From a checkpoint of a small transformer trained on Wikipedia.
Architecture: RMSNorm before each block, biases on query, key and value.
Each number is 500 + 50 x the weight over its row's rms, rounded and kept within 0 to 999. Layers, rows and columns count from 0. Numbers have three digits each. The size before them is the row's rms in percent of the matrix's.

# q: layer 17 attention query, 96x96, rms 0.0818, rows 0-95, columns 0-95
# k: layer 17 attention key, 32x96, rms 0.0859, rows 0-31, columns 0-95
# v: layer 17 attention value, 32x96, rms 0.215, rows 0-2, columns 0-95
# o: layer 17 attention output (transposed), 96x96, rms 0.19, rows 0-2,32-33,64-65, columns 0-95
q0 018:467549480552458439493458481498609478561471474499494487462413493592565466478498531440551457473504456582493518584506429491485571427542425549449513537581549600530588454488533508437504429441498452500442472423507448464524522487504494459536561459538393445539624589451463503521509411445518555480
q32 078:493463559503493493519511481521621527513538453455479412502571537511480542564580469484531490536566480448532582384480402536465493522559496376539484469501488542467434469488538516514410455505519546576556488529406509497357504487491583534508508386539510582519548547520557502539515527506413520585
q64 149:564522468490558486564464506528605433533477487548471483557538481512527495598501438565530518565480498470522394495618570460517431518407500422563448525494592625528521510396509502452414552520497459512504454475450557555481459442555515465468500465519505576472462566510479531477517489605502546395
k0 033:543518480488484506508557472597399536416507522515475574447635539517500535523509476527426574526542547437491536370481487463489472507510610538512488395445510437498512505546530443532489516552433535501542593547517516502519507521423517631428508535421515493463335498509539512508482505530488476488
q1 017:487390479474462498464475465541508536547495480486517538461503524485530452418531571478442513399552522464512537423449520473503468522483450438427563486619516565523500560444423542512539511558481637535439589507415499401479638562460494467468554502419520461513527509453570513514563451529519530576
q33 071:530505513484559476466485443459519577619585554481497535434554429513461496478423579423500514494441477520495578390519492525500565458586547461446484519526489467341510431494486448478455521483507525550433466457495475551502584521452550570562515500490545454583508552414582459547511462428450528562
q65 123:593543530472566489593457520504599454451547512521476460559396479547530430503476433516526570536491513420516430583497554510527438558492502540500561503474591539482453421467493524467461564522585514525527457540430489535495409497520479520546555480530469628461445538585426514487446438430562582460
k1 030:566469442513604588501525588437485478543434562562480493549500482456450492472466427536508475575481520482486524464577445550505605523524607490474464506410516377477510493487583536507352448489509573524463479511508537503506410412534458493548441558501482427421467483575514535470532439513456497490
q2 019:450432495508471524539511494530430528478584502542578523455435522501543495408518512478519485518497529520510608423400496557512527506517415420505448543610494575430480511438383545478584520469496547532443510472459484480521539519477613529496547482528537507394535480490549514447607583581458555577
q34 085:514536503513526557453487538455569517525636568576472505477434497515491563486500439416482460511440539538448534523550464535505533457615498548508454540580455400380528404534444504502408490513528534530409430510491625530540490545522561470538442573450532536505566520520559490523503439507532565543
q66 122:542571512519505507611442547609521481538535584586526517571453445513473475551484452531530515564483454438494451487582516437575474528477551464553442430434593526448477481467456577430445463575553499486584467503446464558524436472542485482531586585488456574568457533581499470510460476446562551473
k2 033:519514419484539504504487557515527380499452492498458508539480489418464466519467413519575550500498571471494531517504468503545436543546529532440467499482590440435410456491563501426366503437466501507436518510572574511493446490531376479494471564532468411539440453539515578585490414525407580485
q3 028:568557497556507501541429551533591465548516556578486469473551527489491558530450460508519515538515464533495384541587471516586453504443530533488580496431638415468476449556500498426481453548548490642541506495476567543526408507523455504582500519408457528515519529541508492558481436426501577524
q35 091:482563463401511406501469494620472484562508506501566465470611548559429490552520446568444495464509412501518553554519485437502459560426526460457487369441556489530451514515497536511468541405472457484549538537474581522469497416604443435496524506481537576434447517499428474436462484529507470570
q67 144:438483507526555473435500523430491468524523410468499453475633494468489488518453503486570445510553562501509485520559533530506387517449450479511469574560468538433521526439607432493488497502509439446470517428561556506432523406526454496405408463513521509525419462440489561474574478607525490371
k3 038:440510497463472538474572427467437535448452516498488602534574466455539465527491557516472533553496623458539545480512477462484587434564581561514407517440384527510526526510543504549437501460481474459508571481587436561547539417518440600466524524566535507507515544464565507550520565529424390490
q4 022:488571505409474467470517500451620558437428472480463524514424474419567426535480497517454503437434456451563473606532550532463491492526500517403516520511426479493484539497545463502569479417529484526610512448505519462492595492522480524565558456541451416436427561427512502505589500537515427392
q36 082:429474516433545399477508453513486540564375409413522532555566471512574512486535500611500480505518580537572559501478504523468514545457485399512457449499433527600488520438587524502450582475440442541465531472478442487450478468552437484460475541479535504446507542457520564449461488605483389475
q68 207:438481554496537404410547512448475463456515481439529461497582491484562518471501607481524506524557580456427519460517547556410410525529494468473464570572444527446493517381571432539512539490496460463467498420548462529445557511526537495407415476545496492489559484431582468486543554597461467410
k4 061:530467523532448515584539484464475517532466542579520510532686417406467486545476567575524505577490554510459516394497443476503577480481530507588475464511599521487541501566577507525450456480555581570489554519527435555517522498495542501521433533518447510573534538542543437459532540457466386536
q5 029:586588527565554458472566509535496476572450486533541460472482551497492577472518539463477483503543493508505469492561459470560502557408494541497446474413511406498588457613497519464573450552476578618495509552467454432473451543472497378541482427478503501536497462476462415520498415408511390514
q37 072:553529445428471441503498540539529550553488514534534543549505534493371482615566443493444526522414388432530584524485486471549477563523540483470458496407519535521488535573397573555535474447560499484541497566534513462519528465528457412552614441450479536468453518510502441517431444445573536553
q69 090:515466487512456587482495552494456533563526467456461559507563452492395428492500461611560437483471551502470536411595540554552622519364501449552503597459467447505568466568481455568500526501432514513582498527403513491470502452512479459474558457552503422466542482414505493482521519488527503593
k5 041:523476518504555452418506521543398487628558495569470490471501476478449542428444548527506590398511454536499450462424468529570621541490534491488450514443516418451501430524392447576536443472562476446482530491536464505511440513483495524395468505476478592569568480475531442531521572464436527551
q6 060:551553520548591483481549515552543454499465502517540439492460547497531616433532524476483533532554526522501474510590441476559450535451494533507449502439488401528587431601475548508559467547482545561408567543467434419473418566459551385526497429503536474535503468511487401538507435450495392518
q38 080:566508448514521529502468545562546522497499527501502502538462560511457505551560477584482547519471410427551411497561450504570462537462510509456493515358552439517532420535431552496466487552571553523511553595513527438529472560470546411545569430531440475557552508540524440588439435430527562606
q70 061:556578461569540479537479595593529548522477530542453471465495537502492514561585417560472501527457341493552416458550468422573405539479515530531486539388506468542555432450463513462424464537441466479550506501556508454510456509469519473547555396530430489488563520503538439542539506477458504585
k6 055:529495509541551454456484495520429430591542481593435504434469480445504525406475537527499570434522473543492476448456451509621597524526521496457484496418521381384493381531429433500530475506527462454477542463531519558528451505487483508408444466486506564576552473463532444569531548457453538572
q7 074:545573504546459513464457612464442505604483420436498523484573446547505437451540535509567505453479494486463498447441541423489430439506435473562466506538513445426519421469575446582606542548530576641585552528496506501541508458466534471437500507554503569506514481525444477534481532450581439524
q39 079:549496454569501533592515470410528477494565583557495540560481444489546477463424489482442457500446525399553504495538449484535474396517518552511518347564544578507517541531533537482648523523559526578455475445564461540637521538558542523526491510421525493508493518466544509500544516460563497460
q71 083:488624533527542538549441481506550518488478599523536570512508523501412479506473407517451625536485524435528552470491531475493509458513414525623498486517461496467451538532467448571475523481434454556483474564518432554567401522521474438563635589476537517444513538546545454562399519495511482520
k7 071:550514535584480520507576565606451501482517468415603586452606501569511504427410480488491475445507496562554497527499478590541571526497498507538519570556555473492512442521506429528553456563600479590572506530576419485461485462491454426527507568484482481467463477502606470534421531511536579514
q8 111:549559507531570483478541530546562458490450489498542434491472533484562608426528518475484552527551533519494496541580445470546442533470498532509450505434469397524579445613491553533563481536480526560407583537468442411476420573461556391517514429515531459533506475523495399538531441469484382491
q40 119:595564438497496508522496509554528506487463548490469494500428534447465537481545487546487562511473472460590481538553460494539455565518538520454511498306557434535508392561435549526494473521568543553494553572487549412520504548506572389550534438577485500521560528562528432579488448415494509537
q72 064:575518561504573573500555546533509506530429481505455493454493525463571502441485557578521485603556472547556424496596444467504436530467461486484502520291510512522540446493516505501542507532508499488454533520481429420469432475466520416471504376606519459563568506527536490498546475488485420548
k8 096:505515498539549453440453451477457422568534486614427483463437468394504515424511547511518552428516483516476487442469483494599589505537506497437483484358495404388508410543449440492523507460502490476470547447523551573516470521507465575409423452491518560535531483465499442537565526469409488533
q9 154:481422506421546504509562397533535528445509492559523509415421520469500496514459501488504489514582502558554569493476504562518579529444550476443552509469490565563450551524445509446386452451444373329423472461528554550457481506553441538516455475514490444510487516451520538490492467595429548522
q41 077:541463493569515492458493528500504465498470493592462534458540500541460425538496490505499508523577370511490518477582493516531570554419520641576554526492551520408529503543461508484458460433481422482379451523516511489396478457566548439487562443418465497560505513462538514549490394570491612488
q73 059:479426462451528437408540486519517473543485453509522475446443500498493420506532563524450531415516600516615478376487549485476591523545523440470493481419477468516633486498516457621592431480437513461475537550560497461481504445477496469476467494490498434475552585440511386499516488525443507574
k9 124:442473461481541466521435475400493513503522553623454414516396489393484467470597555513524525494508471479427489445526571384506452469500439474455459446456446501492505542521432503483505490449432490477486536462456573587540515567505450581501452452455522544456479502514415537481618445461402471444
q10 150:475488438531469562580501508488521500549473434473390437608499445553495435433469508483542509433569494507538503421510479481527577476492508528411509467576466466458562446457502512504551515511511506475431628468446505474436512628468515559505478539518618526589418529534547555504426479417582543496
q42 091:450516417560576553594396525460567488480376477468437472538509525528524484449529500540509507530539499480547456564605480469465465476386498453471510500536482375517532445452593429469541437501564441420417549478447517475450484559501489466495492514420538460636469539512511523506478458471550458493
q74 048:505372537497595530595450554477491482573561417432550418471450500450494503525579502534484442538533476514568530382520473432539491470512490414490464459569557562538557461518518605444530490560467506413470535462495490597422510507494582446505452544458532440528451453529514467488547511443529479587
k10 135:581603373533473477519501423477538512522515483440524375541425517421443564427414533507505533428520384510531483458496535521511497479486526595538507458547458500516494428457540508550533476577520542514486538453499557468533465462475537512536494555525454358545455499434429564529489542545500545396
q11 161:488503609498503423598518555534526488501591499399545462510486423467491385499524557543471441539494471550510419574450444474509466453460590439441561511506469444554418539484442515560465495547487531559403479443474519536607494581543548472487489511536406410539513480490529518479494436520570427475
q43 089:435461604445527487593546572453490483486518462465483472476517521488480471512529563558563488607489510599463488560434440491504469446481547474521559518536470519532506562430543512550619500582419525559412459434445407496525443517514466455455548505516445404525524500518482501393504477491525361440
q75 062:522455519461541581530490494481504450540518471347519456470566476483476539513518466511556440544456488531432531573439452465467489419459506450499518495491517514550521526454559536539545462543446610485402485493381587505538477525530451533524508570473522439557488449511415637422481510471558406591
k11 134:486407598507442510509610555446437522598460512482493427436524508435486456478499530452517564563516537527506493551445529502481551502438433525518451515543513483547433471492421512483601537611536385468463560529448583545569539452494470441515566445529493412529562557498484436530586509503559546547
q12 149:434440476474570453437566541397437422437471495452512454465627519535489557470533552459528451472484583475484513564483447546547413462569527474517518515580422484448460423538461446523500535558510430429547467474454459428555464473459489526444522492451530513527454371545543534528558545415443467464
q44 087:421480459519438440475572499427420552420495506429508522539597512473407508561565537436479475481440531471519522596492466536538497461527493450525508518547414492470509479458481483597413506485495437379568472468528474412543565436486456527500538438531523401438515487504529615531519572472400481514
q76 044:510395498488399473384504478501554573439463506530499491527604384427488508552515446506446528498427516460472594512495526520476576509442433480567513537537479518499498570500435466589427487458509487360553481523507401425511517472452503453503529519484473486539563466553441505584488544490433463590
k12 139:545454468395592516546591566457490546458553541505519489420565533560513406397515457518525493496464513507540454544450471513519473546488520549524510547554352433576505476487513446461549511417487514418490502502523493426465453551415580547585479538532490597542487438532458616491530524555496493470
q13 166:582508506444572602507558403457464550622507491399446477463502556444499496430474453479537480504411524508501517514586475451466497478492486461547582394524486510474470518492576520418575469533595577491579506542473520597510417493440459521478475495524493497476584539592585486451485434512455491470
q45 078:572502508539585536526568495498510508590456442496436489527459596494500508433436536442470423561482555558491409503547463421425479444397419493529540445474469466482517477506619499427551532516479519553440565477520515534536385465474451583402549519567563443564526505539544466435508465475449512489
q77 046:489466502542555513577524492568550486571515532525550462596581630572452485394525494485454544515484528560502535429534495466530494487538534542437568431368517510494485435540498565446601466613564562529548521521518470509559534572488449527509540513512460625578516558489470504487458458540519450495
k13 144:569360524420477493489537479511513444570506508567555498513425503530538522440414501472477506455529576513563492569494495397445508485396536472578439493456543532460460424515575610492548460443480533485547476433587555535495509566462372467542521532468508567541486522454534464547492545402463497468
q14 164:523515494557495565469474428454453478489490501497412417491549528541487502526480556513430568467558434547411438541449468505453533557481462475569550578533471566517525483595536487498456441503453596531501550472476468515462451529640509537555636593440530462510529505555456491520535492598539424594
q46 087:488568456528500565481520443464505485469518428475470521518514577572456528513523572461422589487583535581397429536471519510486512485478399475572503511554454617544512466506542416432479503540511577509536567519453529542509471517596478577467593585469454424505500548473484477493649467550530516514
q78 050:479582479488542579541426473478527462456544531515431496531418535561595519448458473524472515482488427555412351489409464453529511527596484478508527539588559527457489448531571535421529469529462489560478468494556567568579459585496557588456508514569498455477557558459441517486580480508557483524
k14 144:506441525469466486601532514511519528525517418527407631501514488563517503566524552524518490470504510529521501577588478440429509586494526525563617514463475438502525450472390463529487518542558586507504459461555504577524440498556589639537520542443460408465549432481416507500518504498451508451
q15 158:477445482438575479478435507472572502438539444438498492550506466519559422486462597456535435639596494517438509521428499489504477550474544478494406449424557540366514456468487495491517478437520536514484464407490514457527497518523485590478486488420576454519448576588547442514461598502510434461
q47 091:499434459453599515417486525473477492483505483412460498606545494502493442538489460478519479569544544561495555509515504522534491504529517603542411528478428522467556450507447491451425465476555618571487467413592547443522532440493435624465491537456498546527433502589494431572412524540469425490
q79 045:475430482402554394425556456476506522515504465459515496571486443538433458515500533473433504592518521481468601462478505556475541502497505464412494446495436608509575429426453496609568471426585487522506514471569415513491523479537503510488529441539568519519571545578568462550488547573498407455
k15 134:468511422547505506568539549519605463433510560424491549452459414447556412471416596436504467521475409506475501431441529490495451567538521485471456429513490459523519466518521618456526552563612507473533523481533494533475460424467453498509500449408545561529548491555416408450476474595465499482
q16 017:499509466437405438367522451444444527538454502472542430582459481438487484480476435503564542540495473543492511601543543571608499470524615509472550469539469493467519515562405487491485536417524510476506493483488509518491432511533491385566463515418481480490611554560485371478515508509562455547
q48 081:510529498420621494517489546562588519505433469475444509524460499481430560439495532469528478578442523517427543498452484535583514491616472476502545524546577517441508503514490442466470447520501506406474432471512347533493480561451432498492436443398473415472522629468568519558508546476449517514
q80 118:575433503404578506567490446448524478444540453488436451466417488551525476493500453442545507466577601488483511465459495533500478513527517584497570503501491436572469460442464443516561517526526507458452439532455429500504423544460421536535568474601537462500565549558408453491473477451561650577
k16 031:515484498484582559533588475516378473467437547542525611480508451457485500580505544459492466526505556461514590370496470462467514443501516453525425530420557471493479438512579537404397533491536567488521553499601553503495525490509571501505550495525582372497423492522467483450577515517448480474
q17 019:492533500506432462476538467536449555529431506449539570498528453450530526568539631518538547558530548586510501446562460471428513502533571502513523455459499604513587561507577574541524488510448460427558583525457498439383490416515487467495432511507547508467479509443484441467451482508410353479
q49 085:514510459488432511513483498534482547501443528420491574534455465408482497389451640525571443558485554529527445407474477533459473487514550535497580569508516517402596579477519378438497483502371568469497543520526433459526541488489433515510540502465457415573545460457482458494548519475473453462
q81 141:556501531447477504475525448453501541488525489494496512467406508487407471473485515492533513407503568457504564493389449531470607460577521562489542498493442377512457436604439478581599489497533558535431503555496469468582461569421482540543516564533509484554579515515451457513458544423513529624
k17 035:467491532444586492433453540449613480557548478482447445475385472547518488414479496473476530452483423521521497662494558567535477523551362465435483600516522569528484500436458454471502508484526441499449428469456480458464434525503454423476523474495467426516547491481464516525483415442550524418
q18 020:485474500472469500457521475468494556454472463455576514363502492530502483462519607509474496420537531474518552397528464517423496557565517501459529529478330584545439565503553495533567485446449549393534509514501509472466610520422501534464530444545516471511414470435473447442524522548446417450
q50 090:487521451553493524470581494488476544522488527467478518522368511384505503472488627510497420536463583574498444414508514524469549469574505591504569519492473506380540545442575402483527502495447566443463505478552400481516559532429441545453525482443493418611501474461515549479544505464490454484
q82 151:537499473432476523471524422474522580523518493522511464506429506474416480460479460545516520356438575492492580459432510501499634485543551521512547524521441442584521509594467519533579501542500604574497512573460536435565484609427533490538561586494536488493531496520454488478445524431531450598
k18 036:504553464458540508470410543518568413546486493449443436496365511550517518538561433459508499433515426586493507606519519536580448542452464448405523533518543528518521541448483506467537568518515468540467377484447528461451490511554461431467479466489498452560560470526425519528498420432566629478
q19 021:485435477574591531497485489548433439561584526561505484546576510582513493501447434506486537508500524535419553463510532481556489482536456460568436510539577466502484473487424500441486524583462532571359439568501505556523417519535477533453423513478472542559552429510478470496464487487543660600
q51 089:537490499486541543471504494520457510470596583484438552441456522544457529429508386468465561530454362521507500544480492513597508454547518592535528434523544481487482497575489494537482447504586484531455456526489653482575471579511534484536466535502425517526478517559411487577434466447475616558
q83 128:450566471504484568574490515621493464438507510515477535511461459530514527516545478540526512467398542431488451411538483439592479596518529465519482362399506489486495462478465485531546554499479550443493461551431486552520506555561511392566574496542462523474514598551537439480433470414545562587
k19 028:436536453453610503428500574472511407570597458553480434533394442418443554431462492506515549430455498526505469463448435511544538526528530552488513430442509405483500464548457529473438496479463517413419516469573438434515377539419481503567520485501473470536584503527474531526551530518433495534
q20 022:534607465548569509499458531560514461558542480536516496480514532531423508594466506513553445520548427556472428495596435472597532486362466515473486532447551472479581451459454486372556460530489497536526486512476486506472421385511462406563520453412472535560538485480529458524479417471559536534
q52 086:558538501536541385463469550551532473485547447557572496484585573623387504592544437505541516511458443457501493455524448493516532551472538574462481457469546411492501481612442531442471442491495466518546521454455577491480469420511420549556576489494494588427483530515501455498437470557548521590
q84 135:526543465524490504578447555652483560496444534537516540498480501516421535625471451504511513578483448511493436476583466465571474546502541503498432430415579542462542471563456531465355442504503490504537503510564534488478508413549509433550534486477454579507502625540518440548491485473486484413
k20 039:498496510417445472460575474417491424523513472513521570505407487398478506441450498435477569467490564520513644493406484571547484471433507448538527475525405482444478414537497509555493566462477577479485490538553522524516545511450513453473487584528498446595560515492560467563600602514440538456
q21 045:547502489599589536539510528514477423501555530507498446515525575591560557523507453513502494571510519502463534391589418497575458474501501534535450466440502410481483463571463524420472552607475503557376507530470521510562434516497532486488525588493548538598553426522479466526500494462493580625
q53 107:562467458490498577485485522486483456446577576517460523517448485484506555459460437530491491516456421437471426500509481487578530476592517592445526460526558448432536443569396511447440431537587602513490473556515604505546539590431549541558483493472472423525503482483478471631497464450538579549
q85 150:531525507521532510557506501541575547505491579558486524549400527513421506528538457509436554514462391442523473449501451448539488506472444530510486489449545452494490430562423503489422485507495480542489501587535502489535378524459510454608605546461407565453589561568458472572435480430501491622
k21 040:496516501555529523490381515546535397514553501523494430427411541430476577396564465502496517399482410496450484526486484452629389481481501478415537457575536463460476424471463484401453449543504527510456491478466553519481481594462483495489439467451521441469491437539479477538490485439523580575
q22 033:530514493578556528535476544508482423475534539476546444548585529547489530518503441521520524563475526499452586424607435475580464448537497483522435465418488424509492505558476523424452539641502500557356517518490524497551441556510556486535542585459547508551564413568513439528527483497494589569
q54 083:551520470537474533507469481501504449452540564472482516508409514510540566433468437484506525533480458519468353534535471493609522478558520570420571494520561474462511458530466501395446473593541575525501507510575634475536573569485566538516446531493443503495522495496490441587545491381483614502
q86 139:540556459484459560594443465596534493481492570529516557547401507499478521519543456531460554453414468437519426497433463427551553499529566531497499389449537479511516466555437561438465459498532531562573505564482506490557535542497523465634570576462439537473536558592528431529456471421520522566
k22 041:438523488546480462463441442506534422525520459480475452423385458400427563443590544518491538404496496505499494556461453473582476447596516513407497469446489421411466362508487502411524519488505502486447491456492543543459558548506503473447445467541571466499582434470482420559537528464447487537
q23 064:536509480551522432559450474463547433467479558513417469608455586470469545470475492514530439549412518451471496447577438450486435569512499539511537502427591552478509479466464486523541583602554539533449441518437450529559485441445484550523527522416562506490483447502504566520502542342525597537
q55 104:449496513442581451517518458467484455481499503525459551513579506456558507448468542477475497474521635491516562448535568540453470463483488433531476430612480555571479509413532478531548488513456506493462446449513467522491487497500410545467431481491590464475451507461459535390471574603424327449
q87 138:438407527492516529525486472398522498531512498491502474441553493467505499514483513426472429576537398613474566536502467489458518441440422481524521531603494545498467613513556531500490460458496476515448508446457482479475396455474430632486470486393509485539395452545463621498522528541544480428
k23 071:501440530537551524572466533466449482472525561564560476535583489408536466401554524516555466412514469499454503472623548443606508509446448452474490517471479482510526513566440438531590477532521488623524548502496491574532498525509351513513481485457540569466418462570472558526521473431423534457
q24 049:459515489583422501523458578450437511531552467405519530573610412572464383576504473512497469468438490472472491449454495481503502392579492474544446473597468447405422551471522452454478568545506522544546478490508556537585552504528564544479537610487487549533496456527534507525470537501534600519
q56 057:478529496534477553524462508494542502430543540459526530487411485504549557467487421470482488504469447496433346528458487495548443433625549616446502518575535501421473515521433491429431485542513570428522450496535555519504560558464566563538462522484454453457474434504511438563523492430514649523
q88 088:537492492490465553576452471579565576471461513572514543550414522482501508529567457493441561475450449431554423476455467443553547512494509564477479432444553449511499468615415577483456462519552537492564542575502492461548512518483548464583596575446423518506500514582487453545432476391523538591
k24 123:457514479508476458436479426490508423555492455513450491415412434405450549429544555524488572439515535540541511544451445482555548477584525513446482472395487434416477357508484486451561536459504485497434540450500512544483532506508530473423467430569552505526602467454506412573556566485449453539
q25 134:497561489474474579481524568524443570565521426464559561390516411546579413532542490517511552475556505554538500537416569522522516424489467437521469478575432423478487453500612497480485484455441518521595549503534571490484528536544539437453469513597453520545565550520436420502501497584513405524
q57 085:511470479412419545500457555525566583439434464513529514538486489440483461622489434507484535547460496490554507521491552525520467505562491612561469541542419508484528477524456529530362504481537554481550510597487515415428584501460591450499494462400490453520496521570562456593446443556556555486
q89 059:478527527551517489474575485527488578500430449516570514482492482485525407554567544550466478514560460571552506451544485484475559451506436515571444590486350522502503568478462424507461522465496442353551509528509468385469480430488466425448529403499469439607486511460566469512513570540479495545
k25 124:516506488398493536407471454426592508516492468529401469533406532524541509588494470458471529571487516430470568473440486489403440496506598557487507463585487547547465578440505586458446562491446586416413472490451567470505457491483590576449528416510473509498520519478461521460532487538584489533
q26 170:468506527496577495572500461543460592504446503522455501445493518566532541532540518460630482567552490479518570503465586534580451566510516443536595494520531501567529362466572569464414544469467504502463576498444403505551595509491403593465481479480460555469548490410545495531543495503518482554
q58 087:534563469543564474539550586503515544503376491580384533402496473499407452522494503473538572484590448457548583454550600565427463578403472498515554439482518468515570435496491516504522560442487454549468504478433411532471493486467447513587526384452499471525495526520515518546516470519529468534
q90 045:483543504425488527537520478517569501493473496461417470555454481525470480433534580521499498551539372489491385507560464531511494473536463493506459491519443429454571446536540512613444404454461481516472540528438372465473459507358495503519500487488374457529533561500422504475568451429566465543
k26 141:412493397453435498472550500477504523467507485503479542530513450535530588382551546521488537486502416492551459427508500506485474511557535454534521516463512516495542588528474453526484460566569602527401479497439497516523548513436450530538547582564544603559486544457675450513579493587522512542
q27 155:508491478416515596526474552504379417501551558603437506423457521535472501494513471563489498500503533533533446587490521556513460492539478505373553544399521592546534408407536526518492483481521526474551471488548544435486540460512487493541483559511521543530541506575336535426565534483546509539
q59 081:471453543456550617534488523512433456509553547466480446537505483464630575456476458492470405476454590552457409588518493485592497507549466522475567496502500543557587469492568593544537514505505565417505513454510426482464564460468535552485490557476543490519477473497410556452588510540570410438
q91 052:507445487540448426564488465501490444560549495530539459565571556484482491515557531517526450426406544569498502441489479512614510501520506427496585387425454512542467533548538530470592530537501596584467482479488499536474599467485373503522525505431516496516469560484383515400516510454496433432
k27 138:515549545490471498527457414458536442456582511512482433523494543490542443432541533523532565566513441460536559569469478573517560478482424476459546479287599463508548485491549489438583525453613516492521470533550464533549480524488506488432479577494443472545443446493492412544533567538531524538
q28 149:525465470459575559518506480445549600515433415528510487527451552529442440459466514490459464413506481493513458500513512552600541501583570385524490379466586453520492517560470532444523465515482463456536507577488482479632484475577570484616598487512511563476472492516447527585526561495491436529
q60 088:497489466410553538582519478449607566479440438507512516471509458499441468456537501490531521532535460529554537549520464514500550475525520394570502477390553495565478499456497573525455521545484496477476552572418478492505431549554518409594589378550553529511515534597465594520444494536554393519
q92 060:489515529523519437480548503442597541494446493534500512493488460541477449555514579489426504462534443447544526518516564444447492492505540468495401513432583587532573524368477558569555531453494397489505511514561355412499480526506517380486572436543491458464577548528521501515543484536465413550
k28 138:451434427457454490390469426465551558499583479481476614450501523467466442542439481490584506480526499529541504516482479496501515502517432471506446467484584415517514487492392572428493527609462505585518535502528455521521482525465564319483454487473477579467428466456493549531544581450530447486
q29 164:406504463536509454536460474448495589526581586443479530441444573488515415533455476482495493443439424476531483485569496515555452443541527501548546544468507501500451504470529430421587378540450485455555462484561531536429475558565477506384478427466598483434568531463514450556501587478551456546
q61 085:472478491571503418576487466419545475532592489546589493488417586575563446581509476443565472448479490512544545486512516495567500455553541574424547523501491536540467482547416482355521428530525474421584473469560514573498490445549450477419444446464513537453538460433479452493521601487475482515
q93 046:558516447541531445492512486436503466578578584576515418480504491540443448560548440461568484410548487545560463459550487541559546538489574509451479510474560389482371473520437468552561457474521484606558457468436496486472437468527438560477520436428483583511513451456520491493464494520513633501
k29 137:519521477503500483528525445521520477551570551505409537576488581511553496595476446484497391415512493519554505547346462543374471475502477505484539495512549481507563497541571409577507445610543433412464518436482509449511566572486451488503469434429522445517509471544576498509533441499454443543
q30 164:470540421441559581463571620446618533485511600475546512473609476518469539525535436562478573494512471509572595457435485495448556510447505517461443493494520520501532458479459515483448561521477549473589465469402494580488442471579446483478525528429488462587494505440510530475540475383511459451
q62 083:443485464428585516518602560535597524429464515434455442506537477567452428495559475568558554460473497459513575534504583421438479566447486436551448521529486502552542476507542519464489569549483594424522473468448470491541447491575481462533582480515480428562437497479466571489579455521514414392
q94 055:442402501551480475487566600484580536541446481424507481501493490526612516450529504509412509549585538512531484518537489543476462504489600460423520599415518507549584474444541514491516408508444483495501594484588400447499508460520487451454437447508502450555512469453444588487563442531492488390
k30 145:581591452538469454558475558486589496526517489582401416430497494517411491471489490538425454579494541466525511510438440513504552541512515369563397503484426518479490480489483511474528572534477509461528530508535515533420564435577446601481411547563446471452458424531582525515509488438530465542
q31 172:454417487457501436589539471459446526477435514558506446512517399503564428515452458490560541462483552510522554507503402507580492619474459551555471477460514534499530540540465434502451469481479577459564469522583493387556448459426499537447463525541562427457541561508466513572492369474584467464
q63 092:435410478519464507555503509517522488434380496489519439493558426507575467556464442398557511498454566481462457574520474484497423555563426546512490455484475557512519601500499461447519548468513629454526444496606499404519563533445530561495534573483552458467472582461508534436538451455507484401
q95 041:476626477489519392478571557536414538551495502514562533508530496488484516612499553446526552517440511536580559512568479516437466482500409426520443517446425533600488482540447483438564505485414496549432505471622566398551398440560511522432495497490488501502578444497522504476526499469493459505
k31 142:551474472497532510566453539573509472557564537489521503507443490466516504543570446536481505526561484493473430528442605538461485566473497576572448450394465554441510571569550338406520512523529551549422547507442549509503479435431550437486581540503518522416564447484457535568487517431499473430
v0 105:449403462553518541500590475442568486523388542514529540475501593425478610553469510531587558412575452462424576571484587586488494496541485490553503483493502464424514496499552525422492521500487557438530397589488495443527461496588441517555461532520456494524541425563454457508538482465520506540
o0 152:472430415478553475513466499445424584473452535465449561536554573514562505442558523428509566449563494510547534620494554476528470542563437456413433465465483491515486551464496476495497431527424424432407514449542449512543491487521391496549543468483503520419538440426511422487444573442512591473
o32 052:560525526559455529488539453531621360502558509489529506563434395466397480510482481560501414481489469506470423396525439515481526442447605516520557528498445521467545470528473579505558533478596566560572483540487544559445520527501546531451508483520537514550523559581464532486603545527451464480
o64 045:407500536455528545448516576545586512505568404498529501457443463581483473521502477452434492636519541486447564523534465547532425490392504496549476579503480552450534482466485498488471497585566479529660478496390473407485501454446476440517531554497477488460529505542514476632524548504493479489
v1 090:527455508454433553480464521377498462446621601429535522458487470497433490554574482530407510519475477454517579471549541404479550501604459532483470603515482466498450437477502510535495318520513526506483568549588504476553521463536425541472494492543553442522505493455511453514503511479472422466
o1 149:446489454425506568455407594473527543547503466406635448494381508568499469512531543496479515434531483513609460479458517567420401520522542540496522466535512555562504530469484475512484481504436492548569428548407488541465545571487488564464411411521587452468481548565468494525489498444537537511
o33 049:468509484504501419475472496582470548454418577484453577453587508496427506584516490432542440592491554522462602512459512505547490509459451365502417554541484522477509529465466502555477504505481492468444533445505484454489473472517479386567584572538466518509493437551560575370499469537507383491
o65 047:554429485499491491488520515546546615476542463500510531532549469470425487514478556580523440542485453487554519441516503487577566520487459435453449579442384504581567600499529500560486569449485529480454505563511434423494530441551609499512530451434455427487527402495547590413552492439584498481
v2 099:566441473478461521534481506469544534499520502468471437492507537513499475509446451530537592534436452517394591577572420601567522431559521483479467390487447510465451568559463442522444451490543481538512485366455443629440519577383517488504536513499487526446569495494561479485454481484502427502
o2 150:574559525527536445580482487493512524469548437398411498379412593531448484541458556525443466514571496580385505540501478517465551474531487535388446523479424531488511582481529506509586601469507536479536490554539616483503421469509536430485521530514518474546533526496492480503593547464564541541